Each number is 128 + 32 x the weight over its row's rms, rounded and kept within 0 to 255. Layers, rows and columns count from 0. Numbers have three digits each. The size before them is the row's rms in percent of the matrix's.

# layer 10 attention output (transposed), 96x96, rms 0.135, rows 58-95, columns 0-95
098:118198153151112138153143120126087124159105144117109125123095113098117082189117160156177108114124113147081087132116131113100179165085099155115139151133124113145113069052151135178054147107122115192094075104131131111074121136058096118133115170103125107141188098059137125103119143104040150148
098:145122048056130121114122118163127133142176044138196124111089107122114081107163092134151132142160095123132108143148178140156152178159150115132087107134175106079173192149112093160044113097129112167086099156137139114155107117158168110115143081109112165175137162129145114124087109072130160168
098:104177119132106162133169095141114121130162098145136105150094105111120105140103142168150162137118114172166139160168113120127255177122101114200104190127084115104119070125094140130097100085140131151090104115110081180168137144141109071163136136093081119118158174102138167148192166107141163135
105:160149123141134153105133097087135104118142142127185120149119115148148148125137127102179103139132126165154104126122151161133233138134148127112127082126085121161098062096109181151114149093210078078129125077153159120138145095095157157066151130069165093188122180124128147078143176051153151127
090:122137140140117145114062161143177122159074088146152100157111091112187111125081137178124120081114143073084168125100136128139008139149168152143119071175095086119151123129188082176147140083140167175121172168160114102106113137160116076138144134185109117120109092112146152120136131143154140091
105:112117128055092163119095090138114159133122188162129151097147134095091125100141173090081134161146122144165130118137046140147078161137107103138134090160084180145096153197138113086101113111073152156101075167106151082077118146098112161184117113116058161069158106124102167137121137165116090143
078:144100096127119139104094138180124110203156121131101164138143112118126105139191137142094149127127142111108100076158139127153102164157130146104147085156139226099167135163092111149105069136158118221159121153099101073069081129166098152159140185146090119151122085187090135154160155177115136140
078:165120109153120142111127139137060111062136085112169092160180150099175144103127114154171148135139138161158134184174150083153154172128091190115138092105127169165178068126141149118165147099138183062115115152084110135154136083067134156167147070106168094123129131133185153067126158114109142151
097:104142153160152147105074069140121124100148137131157136074143111142165073101112087163108151135081128053098077177126086098157101157118114142130135047102136128083141118094141092137126084068121105050117107162113120089146142151164137145171144077115134110152135174097146091118086127073047137098
104:108053099106180146134127121123161150107138135149143129044125099133080079090136174086142146141130150092125149161138142190182114122114106125122111130155102202106134152101184147123086162120175135228093093116091132071107143104140115153147075131164114168077120136107119151104095153090136124194
089:133164130172082137129105104159172109151116174116116161135111159101158107137113084192128093120140167120181172108145048058122115176143116129121104117172127155087177094114116103197128088130076158183155141147145188141107097130086093097140132183138148118117123082108081110175086132186129139081
094:133120108138119104133121118153128151167103099116124172133111060088095068151156082108183097098141150096155120134065108126121111120170066142103175131172110216120147100123108082091131110159154147235118123172117116082128132069145116162127060134092109114174115111140129092089130084111155131088
084:104077133148136097158116162116153083134115097078161083187112114113143114070125176072131142141156098167193117088128113127123134122162137137157107097125163115186085155178133153133112130148084088150129130098171162176194128140118135090121098066128078088090138120041127155149155072123121107066
080:142157131100180187108157108087084096093134122103129127123124152185149144145087166153130118120111125169097097127135132082107092155052176120069132164133103131119124112134142158144173163143158126067157124074077138132113089158083137135105127058148170154117102168183175181112131226094128121142
087:141095110131116147163079134130168114108115088181153134146131095089122135076152160025140123141107174188177072124150152115064156084102135133130161157091123138152060145155119106074118174150105119108116150114153116200129122143079160107102160159089079118091104117176123167060118145109150135130
095:097076116082098107161096116094175129081130179178143097103109183194127112105116167085146115165087107079108140141132082108169066155109150133115165110112059148164101135120127135174101110124115145157146098109089166139129110141079073167136142124177091132074074162098125159136079090067142148112
095:117135110049140150153152080094091091104160158151110143098088092164034147114193122150095186082113140120139103155081122152107157153184123137180137134119142127144093153122138143154072087136156166213124114143125164123148133115142059132155094161158131173119108085106129141175192105138115142139
097:098140168147147146184096142131169115167091137114207096131116117095187119142110126112101094176127135093088118135119066174197144087139111098129105180125192169131122158160129165171110132085126078160135141093201187123117166083130129172110119092115125123110150138065125132172085180112119170128
087:117145130112144157148163126111138113134181131101153120139134172182120159093131167131166127124142112228121098131125146160113172104172193109138156145125105031139112132110154167106066159110081201081091138149163137150117147134164131094208139093157082128118071115130139097134112176134167088150
094:157110089177174100110081151077091117182115113043141144132125122087154150092141138203120102074134112159122138169080090132135170129161109180138113106098151058157080072151105089087109141099083102111096188137160134107133123145137137156083109152147183155170133129097167091163141145097153121139
100:154111125173128156079149125123076095131147126055130102075127167100138120123136082143083078160136100159125111208137155143162177191150076231141084123132151127114151082116117088131093107130101155138092142126137138098136093142147144092170158134158139171127153086058127066138105122146104077122
095:154141118145131158150108164170113136109177168131135074150151156138145167165152134129202132169153107072114165130113167130175175205114072109112130064152115158151131133107171103150162090131166131163148109160143109111145129100102090146184143145135072067122121136119133127146228098100089113064
099:139092109183160091128092096143117094126172115110110145088109151077146134054135179079182121133137128067107103159140137103117077130083121084085154073139125096110193100140120133166112159098088172149087159080180090109168122181133169083180103094146108147098112130132090116116095147149114119069
078:124181116189118164147092096130133107147143131164075125077076120071148124153104074117165099130170197139212125106147112068093146160212098088114107100156090088094138139095107157141186133123129145133090106145149097112110128089098082072117117125131116078063158114122168144133111144125095122121
078:111100096124079140079158138135165118193075099131136147199081153078102096147133075087084094146172158162129194163130126153174138162147108123109161121112091148077190108150108158142141111097112155137096145168157133112135054089117155132120141078097138166179126111137092112173062115147157097110
089:125141100144139179153115131140127103232114079103173151178098086132134122134100116142129063111204177133176138172109119104118173165148117076153142152118121070112127113149131132120122175104152093124101177127213123141133098151161131076121091096106153130144158078108135071156166172159138154171
097:137113151092153128160150126100127118043113146099122103106141125118120131121132180208107217103121115131128133055095064069162101113100108123140076129108104110177102064139123138178165126123131076123178104069090113146142140124105083146077153107150179141166114106121157182096162153142100156143
098:105094075133161164077132140084093100134132089086125112137133128191135074094148155162081125111114101159115118116147108084116052132113141064137120110120105083134184142201117130119191198127117123061164139114089109131140112153158139165135100076109154128160129091182111154090061143124072111136
095:130138094136131151134110123116071146158162174119108158167106149152131094172161111158132123058137137075066124131094140097095107198101098157143145067132126155112090137096083074142148095122169144172162143173114104127122115160134039173138069184154118117156109102142128090136182096103055120101
101:135185164146081117100136083167146150153182194118116138116172182145108184157105131159176115176134084128103117150112121109127114168102172145133135070109100092111135109122177048149138099120110134065162089186121139109123107201146151106193165149137109112096089161090132083168090156116140114139
098:089137136094120134127123060181148107097168138084158179083160076137092102093120158139128110119100124076131082153148055096158085119083167125152153138098067118124126098107138074109108121070119097158119113103116181136099139154092105126180088108185069111086077144104078109091083150116135136090
085:123112121145090106107172125091090076074121146125086148054089142141130083109170083174063137155094077105128156107096141123178168139120078172159063106117138090141138084118118154154062107131079103114133119144084197115129169113152115201131117130178148188145121125155137154171119121144098115124
107:133136141150174106187161068155160124135160124156158102090157129134134109116157112057179122126108094050126078180130168133104158134099176112115131068119143150138214108129131153140123111094134110087147064111159129106190124143079126151204136114108125099114123140136123116176107123068130186072
089:119070111159133109121122146128126128100155147133106151104148106164097157113073140108165118162162061140127139105145129138094088106145162164110109132109104134159163126147104120082131140174165105097162086182003144105115160091150122135120138138138214126079073144127145155102078102065189122177
095:118099085115101128116097125157135089130079076137190072165117171115158116102160094124146095130210137126154167154147101086150153181193102094091182150169110161124174104156124125154130127139120136169146159123162125136146088036113120140139199060087096093150123090136084150135137098127136138096
084:121120043120112112139094130119126122099121158177110121124051131160111093143153106123149114164114093073123145127171159207131126147136006110111070096093119110123145132113137151176128152081104099146085137120124155137107105156133192174108076081082093143140171099162152139131130076099122154111
097:109167134096107068130050079112133160112111157175159118088119120120144179091099123138187146119116116108142157165124074112091094109123149062120207124148146115095151183098187115197091148133079146154164164176160161125132154151174149161147111124097113099094113194107123125180089124124125117105
092:120081100079127103110129188161218172175171105188065122111128166129098075124116112135154161124149099107199103098095152095149105099147147106152081071122118081206107137153119141115130060153113149153140072110088080120129101135120104107119129098091111165125136117085132152125095102167105142104
# layer 10 attention value, 96x96, rms 0.0647, rows 59-95, columns 0-95
101:154134104093109096105098152134128121128133081151088104097093093084103066148127089157193084118148116122129136166064123096155130193140149142088103148134132065118191171083082142129119099107140100115099137156124072174099127088181143181118174100094068118163069150159125122136111142100083167171
100:065158100138122153113120178127145136119108067156162128110144123112132126125104106099152154136152090176138097172167158073121173167187180120151130184039127103123175049159176154161120137133128154137139123091096088139137134122103097130076119116113056135105183170144173123116173146074112124169
104:188109082152196079154154133081126126119138091144155167138097177157157104120163146139200112133091138170125085145136130098089163116105117124095143083097152136093146045085078122147144147093101136126142129092107112098115133100065126116082116095106204084173139134108159079077138150127079150088
093:158142131112127130074079166154132102112108083163057153084121128173160173156042151128105138060168129129110177179113121107117074117132107116184081058173138121161124162143094074155119167121122123122128098151122107109174099100152147107145129152170106142123139076104142207122159093141101161100
106:103101086075095204140167122107101154124153179145079148136175140117128114110128184138092162176151132169158133162146084120122112107131106086137148104199070170118096157110147118081122126093105114124086132174119105156058128134125098124159155160095047191089142105145120135150123151149189184152
082:139098135094122071119128197121146185079139156125109181073072108179179140114147135199080118156096150070152121129178197096170132126107161143119094138082078142109126117072126115100136140087167098123089077171162097103097171091138098118128114102128150126066175117114138132134093097118109140108
083:094140143173100104115124079095112105117160124132104096148099097116139144154138139153156153095128106114103162107105123146103130155141123155091092083070079152123156052143155082129156101122142103134182163133097117205129075053149156091132150213144103165101086037131156120118141073118083129164
096:158149147154123068138114104181137120162088128106065154170127150143198141140160151150145160076130108164081119205097159098145144135151138174115183077143127120114142100127108118126165097144092148132178085141149170122095091110124147118110050238100153177146133122114109125126110102186158114111
103:181148103165181116150156081155157090127126157110084193132143070090128152107109155102100150157156119106114085153112147133167104165158158109156109201085148150154171118126036116145104083154124151116147111155176168175138153067129101106091116088144129132070112096150076145063106147162141147118
086:139153150070127159075071153151150133142154149084167113118117107114090164135129126171126110141096171120118110181165113098146165136080085204072068167172073121143094115119148076115165153119143113130129136146155115041140103088107122151136103128105116125102197157108123153160175112090205096121
096:135131093155102124173155129192127171146147106099077181141197114133185122133148144081098085165106084081110051122152142105116118176121091115139021132126100128080096079127127092071157112129117109128054133114116116165092128089167087146093080118106122122116164131094114104117134117140112161106
085:125045075190106142109142177118119176115183109138114094138130091068101172111130153112187102139124140117096136077091133134116152075123089124125120104111133163088076111079144207120151105143079174118140187185141194114160103175124161116137148132135147130118119153130127082134164202115124106121
083:134109159141144142128128079088119057110074124145162137158091170148138108197166130162144093050132134135130100105136074200146116135089095086145203145126122090210161117115119105157138203158159153135173165144135112142143139135150143146098158147127092109125129092166169191102136140111094159169
085:099145111150037130133128094122092087117107122171109118095134082113128147165160110060073117141093160126144154065129194147124129093152078084136152158147150177151097134130089171140115111118131132125090162113144126181126134170156138147132085117099074143079085056131159122192096097049143124128
094:116117130138143112155126154092136062120117161160141109120134096062106125133143155113155173110158123141116053132125113145151160150125133101089148176168181115136170126072059102135156091162088124123189120127175198134190098087073125143140093114054061067138149101153151153129106159144125099092
099:106119151104151080145138145143174154089157166187095152145131093081113099162102130178179112157149114066127102101102107079175115131189137117120115168147152115065124117144157124141086137181169150121150109167135104114146183163103119145161094065124082127058147092135074035114146126144144100152
098:139105121185133132153153177202122149137078177080163145131134062117141145116102185055141106127155168164096094157135158163165153159093143151144172134142144146128106118140120164111116155107107089138173130139151178087089143089073148129106170105205174125135133171131087176182127185118171123137
086:134180154097105128062118105100131127116148130112152133140128160127083171118138088157156154138163066167154202107066139172141118109120131094105180101160215124093130138190135108090125115133141135120149112150137117116128058205116128142138190072161148095116168084142125064098163157122085110136
094:072159112158120169058184139134140159139119132118116087170143148184135136128107117110142032189099130116116163130093097123091093112131155146138174119101133109074103117200133162106137110080102101139123145099120162074129110132133133098150122131184106129125077137071176034116163161173155127148
100:066167110150160101067127111160141154086167181080110087130127163143107145135127149146154154193101121119083169167067120090147125147117126167115119108096055097155169094175137126079110086090144109133159092149128163081122063134178151119171110117134164156115097083126127147106174075171171150147
097:140096159087123121118114158082094169153148151208114139164154126096201141103141167135147195142131170123151097077182149074122131162180178060092142057099105183150188093098176114103168097143102141135141082140150124138127097070127125109152162159116115113111094089152103115102148123149133134135
099:146102154173130156070061088149157113119161087141150138179075129094157159046202103128125141115099154124096126169062166194133127112129141124111098166102155134150168093162103103091159115081074148128116128145142106120142119127160159157127086112074131101080113139134071111084149172149111148070
078:148110140104158077135094095174097135199150113126146124196138121123152184139114103155077112114147146163129140220134101073148114140128021137070143162148080191157111106125163079119144152124123174112098106124063137095096101109151153146141097119120090106110107166136129142161143114090176124158
082:106143148149095121080103157255127147122135171104113147075136119131078119071148131130125117116092087125112132135139099112097150160078100174129077174143073160147119128094100087105129138081173065131118100103117136155100111140099137150101158117167102122167172149164170172082140126180141092121
092:127111164135139161069077099192139176141106172086098136165157100129121154114150125095089048118128158129148159118145086096143119125118036126156152140063099151145094163175114123095099184079135118134096102118139112103113127160111155125124129101194157109148111145054148060131156156177133118174
102:144084110122180172152184101134098064076156126164138118186103072118109106213101151166144108149116153096140126121107101151149132101121190134125140131117120084094135129106151197196154175156122158136173157109067119108158133110048114139129143209111103153096127121154125132127135169096100149100
104:134095148176168154102122094127112085129151127105079183153119139180160130203148097149102104070117099106126213136094138190118140087079113151109130131101150117171137143070091087175148160093148127133144180195103109142138144186139122105148078123142109116213140162128149124095108144156082109119
101:060094161051104161122111193080122160138131174163073165145136106168247107153135139161127095147116120080150115144183115078150116124143153093126094105099104113136124168115122079087148128169106146132098097144139114119135167117166132143144077153108103123132142068136131080156152107176147078129
103:162182129051137122100089085098144140146073108143151089135113203150116139114112079182177193110140119136158119176132097135131165122187186099130174089159138080154117067155089125097145096076114119132136062140172137086136084117133132117152137164067121090173143083104146140135124113144133128096
097:152200117122128153053114115170139109136107169096168110171167106112137152154187103122153183109148113151107099147088149164187166119131124128158119146132126087095098080134091080138149157138096168128174120139203158105125141138112112144068055128047106110076152097087098121121086140146107145083
085:109124098115224085116174164178144089134162156110145091139105133110141112114105133160169213170080081121091179142143084133135101118126129175072135125178094085095156099155152150177090106150134102133215183142135123105118093087085109137140100131163132114130113160188124099152144098144110110124
108:171115179182110066136098136144143107157087104180107119140110144095144129056135173123146196132123106126119107134130155137188132137160122099142128109145181156219120076134189073107129153122146154134197146129154140172149105073153157118152130163088126122106142135087079129163080187151149152084
092:151153107144161064163187068065114114117097076068155046110149135144115120121087083145147172146138060115151119111090083170127125151130098131145100139143167139171132142097067117144155074094101137123113149122156143136138176142171100085163139150148113070160080116125154135145074127112061156138
094:107088149177093110110097160166094129094160150129133155098176109107107151115141159087121151107102122125110113070145150112086152231041069152076110111088089180130153122069138105120165147079135095131137165174103102158143108116058134147180129144128094104107171123075165105101136115137134113138
088:169094119189180144143108143175115134155091112108096157153114083089148103087171151073110147155114194136098135135183100064098089141157103124148152157149103098116119135068144092152104130108111084126164098130134140180152126097128160121138112099089095090152085116197058130102124112140109030125
097:160143124144118161166052129105163084172134056145136135141111156135120149116098100132155130043151119139094059153151143137054136154149136142097156135165199125089131126162124148137153087093063117125117125172167133108129154106072120136127092117091085098166171106064070130127126174125185100133
099:222073141110151131151174103113115173153164114158115104175132119073107121110166152110114116142130058096166122160085126103117138088186139135120125153175082137140172145108061155150119146115133151104127143127102187122171088150102132113199125080093134124130174187096147190101130139129100100062
# layer 10 attention query, 96x96, rms 0.0818, rows 64-95, columns 0-95
086:152120092145097089124149168104135113099200116110118160112104117099153141146182135109108084102162134161175147111105177133123115083179174122140128149162170097170129159115093168197115101192100155117112121091109131195130115126043191117131129139099149162114117080184074157107114196120105163126
074:125082161110124134106146147127112123124083118118181083142145158177134149119106127135186159145128082073074171124172127138119111133140177065111099101097107120109105133070108129046133170073152129115157163171159128057167104153185086135145121143143116123112149170090202161099124126170160085077
078:133103077123146112097137176124136121196169103141115161122110111081176107173120088115096117094183133197205125101192137110181127110176079139104117151140175177164148109140101169180122069122081130127108140119070128144083155108075125152139113137086129167126106101159048138137128107117136146148
079:135170074111154134121151178073123078125194140072100150113119138123158091153112133169128143095148129167176155086127134131140124084114166128139129145174161123097156116114127174198122092151068160102142145115133138178114125128065173111156128176127147124148141058165053150130184215118119157112
085:147136090133192100118156132135116134127185117120063153117087169142137188186203101087109099051172181151181118083109177129150113132150126170119118087111172143171104077132129149156134088155121143154125155114071091121100181106110144129088087175138144165140132109117111060155134115138126136177
086:129166092087144106197099136112178089183131158132127171117138094113101119182125129137127123151146133177161122125112120132102136146209160083123147128149178177136141153119102161190121086159084101102161069105145164100176119150071132104143140144126114101087081107178047150135115210140103154113
095:131152073093173160181102098141109132140142129155121142132121074111085098125106158142163118189139146184146141172113078091111128151216128136108136130143117145102166215115127145197106144139108073091139093121142157095195146118083114096145124072111122077119100132188073180117144135134099123166
083:092066140152130113093119124138160089130119142049197115130135150162090122106092139156120100193075111131095153184117124152128137093084090087144133105102143129091142170168177164095096173103175157106129179151154149123111026202126144097171151115148157134106100114152122161167124133110141103094
094:142087096081177163100123195178112116117099125133186146134143206149117150156119117107138084127143156084127160132122150155131123149147093090139112094149089132102121150156122109043120154093178128116109172201149093057125112124205105113079106138136097118098116142157156175123127079178166077129
103:100088133159091147143105123155164130123118166108151108138154153133090133118067120139130135218084099135158138134153103092134150134100136088101115074131090131151137158191164145070140185122168122083104102149148111111110054134170182090152196124116087073127078134146137194136194155158122087101
092:147128094091103079155156119091161154139138135149101155115074133104173130175186109110152116072179120086137065103149145103132123127137191122132156140130175113176083073093099131179168059183103132197139076099089115150153133134082161106106100162127152153178131142072124071138118148166124141128
078:167148064092129125189053174139111145110086100126120127131119145098120129114088113114087103174138140147176162123104101095103130084175022134110143118135136158141169174158075118138142145131170136088121130119127098122129119125106152110084184103076118073132083124174120217092168122169138092119
087:172133146129067151147117043093110134116099125179112108140162093165127113102132139167151136109152121137066125111135105126128150180091210098108127138109103156124092089053122124131148120100124052183103113096149131155144194113179093169113110159177151135162174154106168082100104130129095181094
084:155116123101192079110129143125136155122183102119068168111076119078148063163161104095119132061145119079152091108133153109117095139149060138172176179148151131126118122108099143149132052118072137193151132140075171146158127123066162123113104113154102159197123105099088093123105119143134140120
061:159098140128152101129184195107173125105133146075122123099153166128170125130088091128149176142161106166120111133116112073124158168109151170153076087098160095135170118144102088139177117142106135133145070090085070177120131132097156149104203100082127062208118102103126120107156150103084092160
106:156104111165122075135167084107152112140172125095113119088075096094163157149189113157124136076160130092142074136132142099135108142104147175135131191134192104155113098080115152197150092129071115242124096097085134129137148147087159147129101154119146162179161116105107082150125129117102169136
102:158175098127173081171175138089136130105160114123122149108127082100128170154188126164103134062159119110197067135151136099140084135156106157185146157118167101193110103134106135171137077114156160220142107160117169131184151173096149156132081143131135167150128124103133138136182081130105157128
069:143092137143176131153179180112164117087137134148130136095184149138155128141121091101101154125159093106170119118131089095130145161145108163100085088156056114177139103172125066094159115137152127088173084134067096107103134102138125172142217139088131107143144170124195112103200131097143117188
079:218052071068157181107120074089167131133086118127155172174128126186121111171149124163165076115107089134149164094131146121148116121136101123174103109156062125137120129107166114111135128095169065185101119145161128117145154098184101151115095141125126137165111166107139122073105120179156100139
087:148150151070097091157150208126161200198156167162056124159082170122128135168107120086163160167153076123149144098126153177129114152144114102135181148151146156127123125093110126138126115154141160125169075140105183134076148162070095131081112117156107125064102085118118165129081113148131105150
101:155161128089146138111153144113070055084133103157072104114086132127134049080091113181117152128158158082142153077203120070142137120079116101147112148169084133105177078141100131147090117081064103124165115111107129136085145134138139134137164102136152084135124135122178133110073059115104154140
096:187135108181106116145140122153111082091115039114112134106177148112159109141114104099097144136115208089150145155148155172108111126092140167112142157100151152062172144143121145115104103083143159120133146103122181169094212128100140172075146108108160140139123116148136193035086118122151159127
086:102105169116082141119155108088156097166208139126171147058130090135120162111128086102123155142122125093145113146111129187148089126136148201128142157095123155105138126144186096140104123084158153125145084167096153058127128151140099162130101098149096147011104132135105129156077105093142099186
097:149144100122108110121185118137130107055137072116056139143132128112148039107072103113109060132130180085133150077138145110171112114040105134120147117134083138121133089167106140096165107131097131116146187099083110097080138103121178165109191125152074097175164108134135117100136102130164132137
081:164124084163148119128186142150114080188093172097097165114121161089149123147144130203104087087147111178131141089101148119126176083086150129088077167155161132157123091161090149166088035164095177095157151131145094103115124126114129128135061185110111163122134114134126078092111109091119142148
089:181128118120143066181087128174145159221142108114116130116094165059148152151121092107150124131143136069160168166159124133147111145092089084106153152175112130128118091122107092119125061112115160140108047141132059102060132122135129069147151168105132079152100151132148162104167106108133110091
094:105152213130082123104098092133103142169144155198124132116152132104114127176148156122094132119098139139061084142159106174083193171130147092140118124173142157130128144092160125161081077144166088128116115115113110132169112145144140145145079165204084155064081179129103078159114106144152131072
084:086113119122163100114184206145117188094128126159141150168137185105120155135130114118206166101082100120137141105153122136087102153149063101138172055088113127090174150138156120097094121162141197170103101125115086151131101140159112149122103157099085150153110128111111141151102074209125081106
095:182124170139132136136150055148152068085087132117081147116165075144139066130065172153116138121061124090080090164138126162136118108074193101099126165132100128157128136150162085140118151157162089135085109157143159139145121141120124167156171178151157153061124131065115123153075158111163132095
094:097064111165139131037084191141132107144090102100167128146112142084130122175167110118153140149103096107131110100067129118153157159171069132164099114107186103192147127161095117108168134126149071150135159129140086170171099110132117065122096106116138121183157133148082073142135167161129075102
075:166168131160117149142157062164141104140160123109190147151154112133065104131176132156117072143166140131064131159113145139144120125065191112058121116129107147089077194072176187157150140134154100128132189139122187112114105172127159110125076137168147133085088107137131156118108189134122109132
092:174127119100140157123136130121084146069133111114153132178167072122150124078120177161171120111153139123132145125121087123102129161104111054135110124140107168060117164098157098089114124133190121177059141191130144153185074143159128112107068152130091148103124140108090162027128151146091157147
# layer 10 attention key, 96x96, rms 0.0783, rows 64-95, columns 0-95
091:172200102145164114145125122095160104137137177097124105156150126119171156110138125155065109135111085107151118152114122119133123192071130197161173085112137064221125082125108117164149092099106115156181143093074117170113139187091146138107110137140135078152059156101121100133186135144124135128
072:149129151153088098153160156175151165102169125144144164146073112086162127131157160108074126109128107152132090140147182153096121114171159153125121194127136077108142113155118168206089125130122114130066105081089116117098135158036156095172103133080141150119143079192098143190151110181119142131
070:151142107153168088147134058135109061108137170083104121057123148140145163127163114122135118159101169134100114128081090118186144186021091171133148120152074114124110164078145123102122188129125121165110115179119129157144097164150132138080123110141099125119102197126154090130130156142188105170
083:200139125165179160148150147115153124152178167115093167116159100142127153125146114167051137103104136148161128145150153102123103130143168224162157111115107093192116082150093127151145119101106114157148157097037139136104174132075184137111153166161164082152102194122124109117158109150151120096
077:152177077136163151132103151110176142151131175144064126091083130122152146145149138131113172147153097127168135140096096110210117106156097153153128159129145117182127118116075171141151128099179187164091115214078155172100156131141148145113126117104108117129087171133126155158208089106130131207
091:152173152174156101128108114144132100109135157070100149174149111160139149092162097132122094125108158142084145125147184086107096159077131176133156119051089128146106055112162108133153137115090091132158165116057092151173111119100209158146142156140152077144115193124135058093148106132159127092
097:159132212140100118140129114089097132119102163052169121165151131146174135073099139091060100149106118169085158099122159178113138148077135105137159123115082140154103104190129085088178151105097091101163153096089086141145073137108193087119175143125112082109127140095145093065139127123131145106
080:130164143098121120158158063141123098095107128117172114178168110154145076135118135139133103100075107141070101160109170126089112082158186142122141113157119097141159136098152143197132095143085093120199121034129125094136129150106106110168088138102128111082110087109123125182091161197176141070
112:093101134133124148127124164142078100074046093113202122121122124135125077137128168127119105150053160117063112144136131182117133092101163112123116133096108146089164152172159113100109148142048132093114115118171082068140134138159121096149076128110163137111197114091160108135094179183137082102
085:161180204115094156099131094132159070156083174088111116176099159107190108146148149105124113102119102128129107106177179175115172116077148134133175084157114115163122126161145105156159151107089105086182122080135089165126114145112148112158062166114091112136114118097113079154080141163162165067
058:160132113142110112115105187158163128171140139172118085074072131101112166121168146103078173132246178154178104163169121080145119176095101117108154157104140167122068125125110163110116093123095130162131146145109141126131085131104201162102155094159147155136151142166125159119120102071089161144
113:142139207109105125138110057076123087153076138041169139171134170130164088109062130099120102106082136181069124147141143184113158113114163089095136083137115144123152121166131104121163136160110110045142147123181110116125117125166121102133094167117112087132085087130141133086075110158146113096
109:137113053124107132145123154112110157169162107142099095083116097102120154131152159137107129134230129129204138115141078086127122177119076127101104170105138140117094111093093146081108134128152157201098113171131170155167132101125155171118165083154138158172141125165148161102164089085087151202
065:123146118138138130072123169132190109124158142156098089074054132162168130125173088144099232105173095138170114121160103107183114110122125115138145115151142073136111125166098208133119093147104210168152094123083143142074126160112158174101121109131148160153112119146111138122157119152090153180
126:142112139113102101137113145132185183164173166157100132108099090119154220144175113130150164104177092111187087148116157154152118166110109183163137152116146066167099106114079172139141109074163163185106117163110142166118143174094143156097158089131141117133150118124112174139190079102137174171
078:159108091141116117117148167157165138176167111147079102064117114101142146122152143120126135125216101103213162106142132068129109132108088152118103162158133110138099161110107176133122128129119122255100134136106129140111144122101145171081135108113140173109162114109137167086144119081088153167
055:079138123129096191102149136105117090129086097131137088172156132094158102118080186112117119153134122163134196082118114109093168060195103095103139099202137167141136156198160118111113129148114058130124159142161132132094115107133131097106161184099106172080160063154131145148091135178144112107
125:126071180114094148103107149152117098077065092098144116154132144134141089107063138106131112148084117112084128111112126179093185086101134109082144111144115145138147144180139084100125166121113123037094126136169108116134147112163090071141117177099136119109177130117149116156085156151205111039
077:103152125139133090124133119146138084131140084069116086066115133106137110121107164156165152154164110164233149108148107080136168095116090087134131190159157170122131127146129120074077116174095127173120068106120129137132072134102144154178141103102136139130164125220155101109097133168143190157
093:151124081164123146066118116146179106140112187107184143151124146149102165189072100119146134140098152170048153124152087185143148178123139145170170079174115143108119129143144104125124125139091115126156153135149121111143055106130113044145166145198096084161090105131089138126104165158185122120
111:144085128096110124111119102096195103097088100165118200064108132195115115138110097174054154130148151115158132117158106145142145120157164107113104162106140129093097096130023083125153165152139204127104076143139137124071133101136112111106177101140172133175157107115105134107103130087094093159
086:129066119102169083157065121127139143113137091094079155113117119172114121172120151138097126132108084171128148121122097130167149097137089147129119091139167110064120128191094159141182119172151143126053110176118084037108114088185095161152126143130135119097126111116141184118150090129102045165
089:106029071160149125082122134177126128101093113124132139062122111171083091093111148120143110155067202081081190099176130143126118113121158191123141110152083077106141147158132094160089162089105078127101133153076095084139061147139122126154120150124128147139168147119104138143096141165139122107
099:169153157083134144113104140146168107065088053159042153118092162200108094156121115158118156071146109108145129150136100147161162090102138106164142140094103136127113126156097111121145149120114229089141077126117111116104156093157099137115111152096187131163114162090167172098113104106125067152
082:162148159170132068126132113122103124136096099130152168080167103168065191175083084106057124100135136129081072144081127114092129158207176139161112186110134094130139155109111113189148101082086138091110143096155130138121130169158110073140130191128142086112161113124144136128149091116166084121
088:146131088126117142121112110141135072092101158102150050084063149075122132149133088082122090130177126159138161090119131198161129095072109133092145165148149156099125206140138118147188159161104116143150180096149085137140157103151093069190127178131118104146104058109145155099099164113116122118
093:055133088208130141105102127080077152164120129124149089145142123115128190135142118124093118184130161195100096160135110119095083160144165162108171111081109061108092102063152163138101125110096148087096158129086164118105091136112152183121144112159137128153131180161147107163113099093085171179
085:086122097146113158077150134119110092140059179153151110135162110074160146172183135101134147156135148127117136089103142133162161086118098159170166094204156123131123147207170152104072056152142153171133127166128134092050178120123122136131097155131113148097104170121066103142099155135146174150
097:082109102103114109071049081104087183078186035172156094144143122178125160125139133180091136069130101114138129157124123093091141148117166160133114127091117166139114132128125129097081135140104142141089137098042088128149110132124143144168161113129147163143084163128155096096152090062095124111
099:094120162144102137123141132157112068162207104139118117171123148099187137155186143102210150114129130105104098159130146152153097131098121097108130153158135138153160066092153182147110112137130139114150120130187099153121099156106134146142046082111094126077155066136116119161131072196094192089
076:163187104195159078148147171174053150121116111135092097190129116141137053123151104163082116106158086161113100123146122105166130148110141103115085097099094134053127098111133160110128128135100106098151146114069134124164073108138154153099186137118196096117138173149173110091144136075098125093
093:081173094120146186128115144106104142130108101118143081156118092119179099145075144153117177118217109166173177066104115084148168088147120105162077119167131081043088119156136165112119164161152109140105104176091157120132117123117148148141102102110176149131124102165108107136140203156138174148
# layer 10 MLP gate, 256x96, rms 0.152, rows 0-1, columns 0-95
098:103165096102131108129132107098124148087090113135070148169174129123165222123111102096082154092154103112115136090107142149083094153130071156113181156138097160126078106148165129136133135121115208168137143103120212101137155167129165163154090106130065077064132117097166142148106093133121174133
108:160129147133237174134101167147092118088144145111113125150138122147179149086163126075184106103155113109117145148147118139179091132155149169159169101113143115119144142105169123121181149153159176121098174111122171133158119090099091164072048115162141085164157193181123172088153128099143133141
# layer 10 MLP up, 256x96, rms 0.14, rows 0-1, columns 0-95
090:137141092171079132086120064141145144100115156137083167099138113151153118107146129121124185046113110145128083133118083137131135112093112129155094077148178144044120179074152141169124098149123073116089120118119150062102100145160185118097099214091178128151137121161161133133165153157167117117
099:086168095148136101141132107096164083214081103111163103179160077161126124093144118140147124124129132108146151074079175151099114164134173051134122152103149109122178148118060126124134136188178153141131138141178125136136108106118082110138112144092153093135153115146096188104231109120165148126
# layer 10 MLP down (transposed), 256x96, rms 0.137, rows 0-1, columns 0-95
091:107155153128125125156138105169061186063101166125144149078071118121150168110163131119130085133116111121089150140127147087133116170155144160101100144128086083133138071186098137136190159117072172135129111095174162144183142173132035149131132092089144169151109150067122098171174140117105141136
103:172097175127150086138140142200183159097118154113100119112149128111144144134117202132182119171139172112066139068119137104098160127167121151107158092076093136083159110142087148121167077120151125088108176115218103131108163140145183106137120147187113142180094157117122067120115124110117122177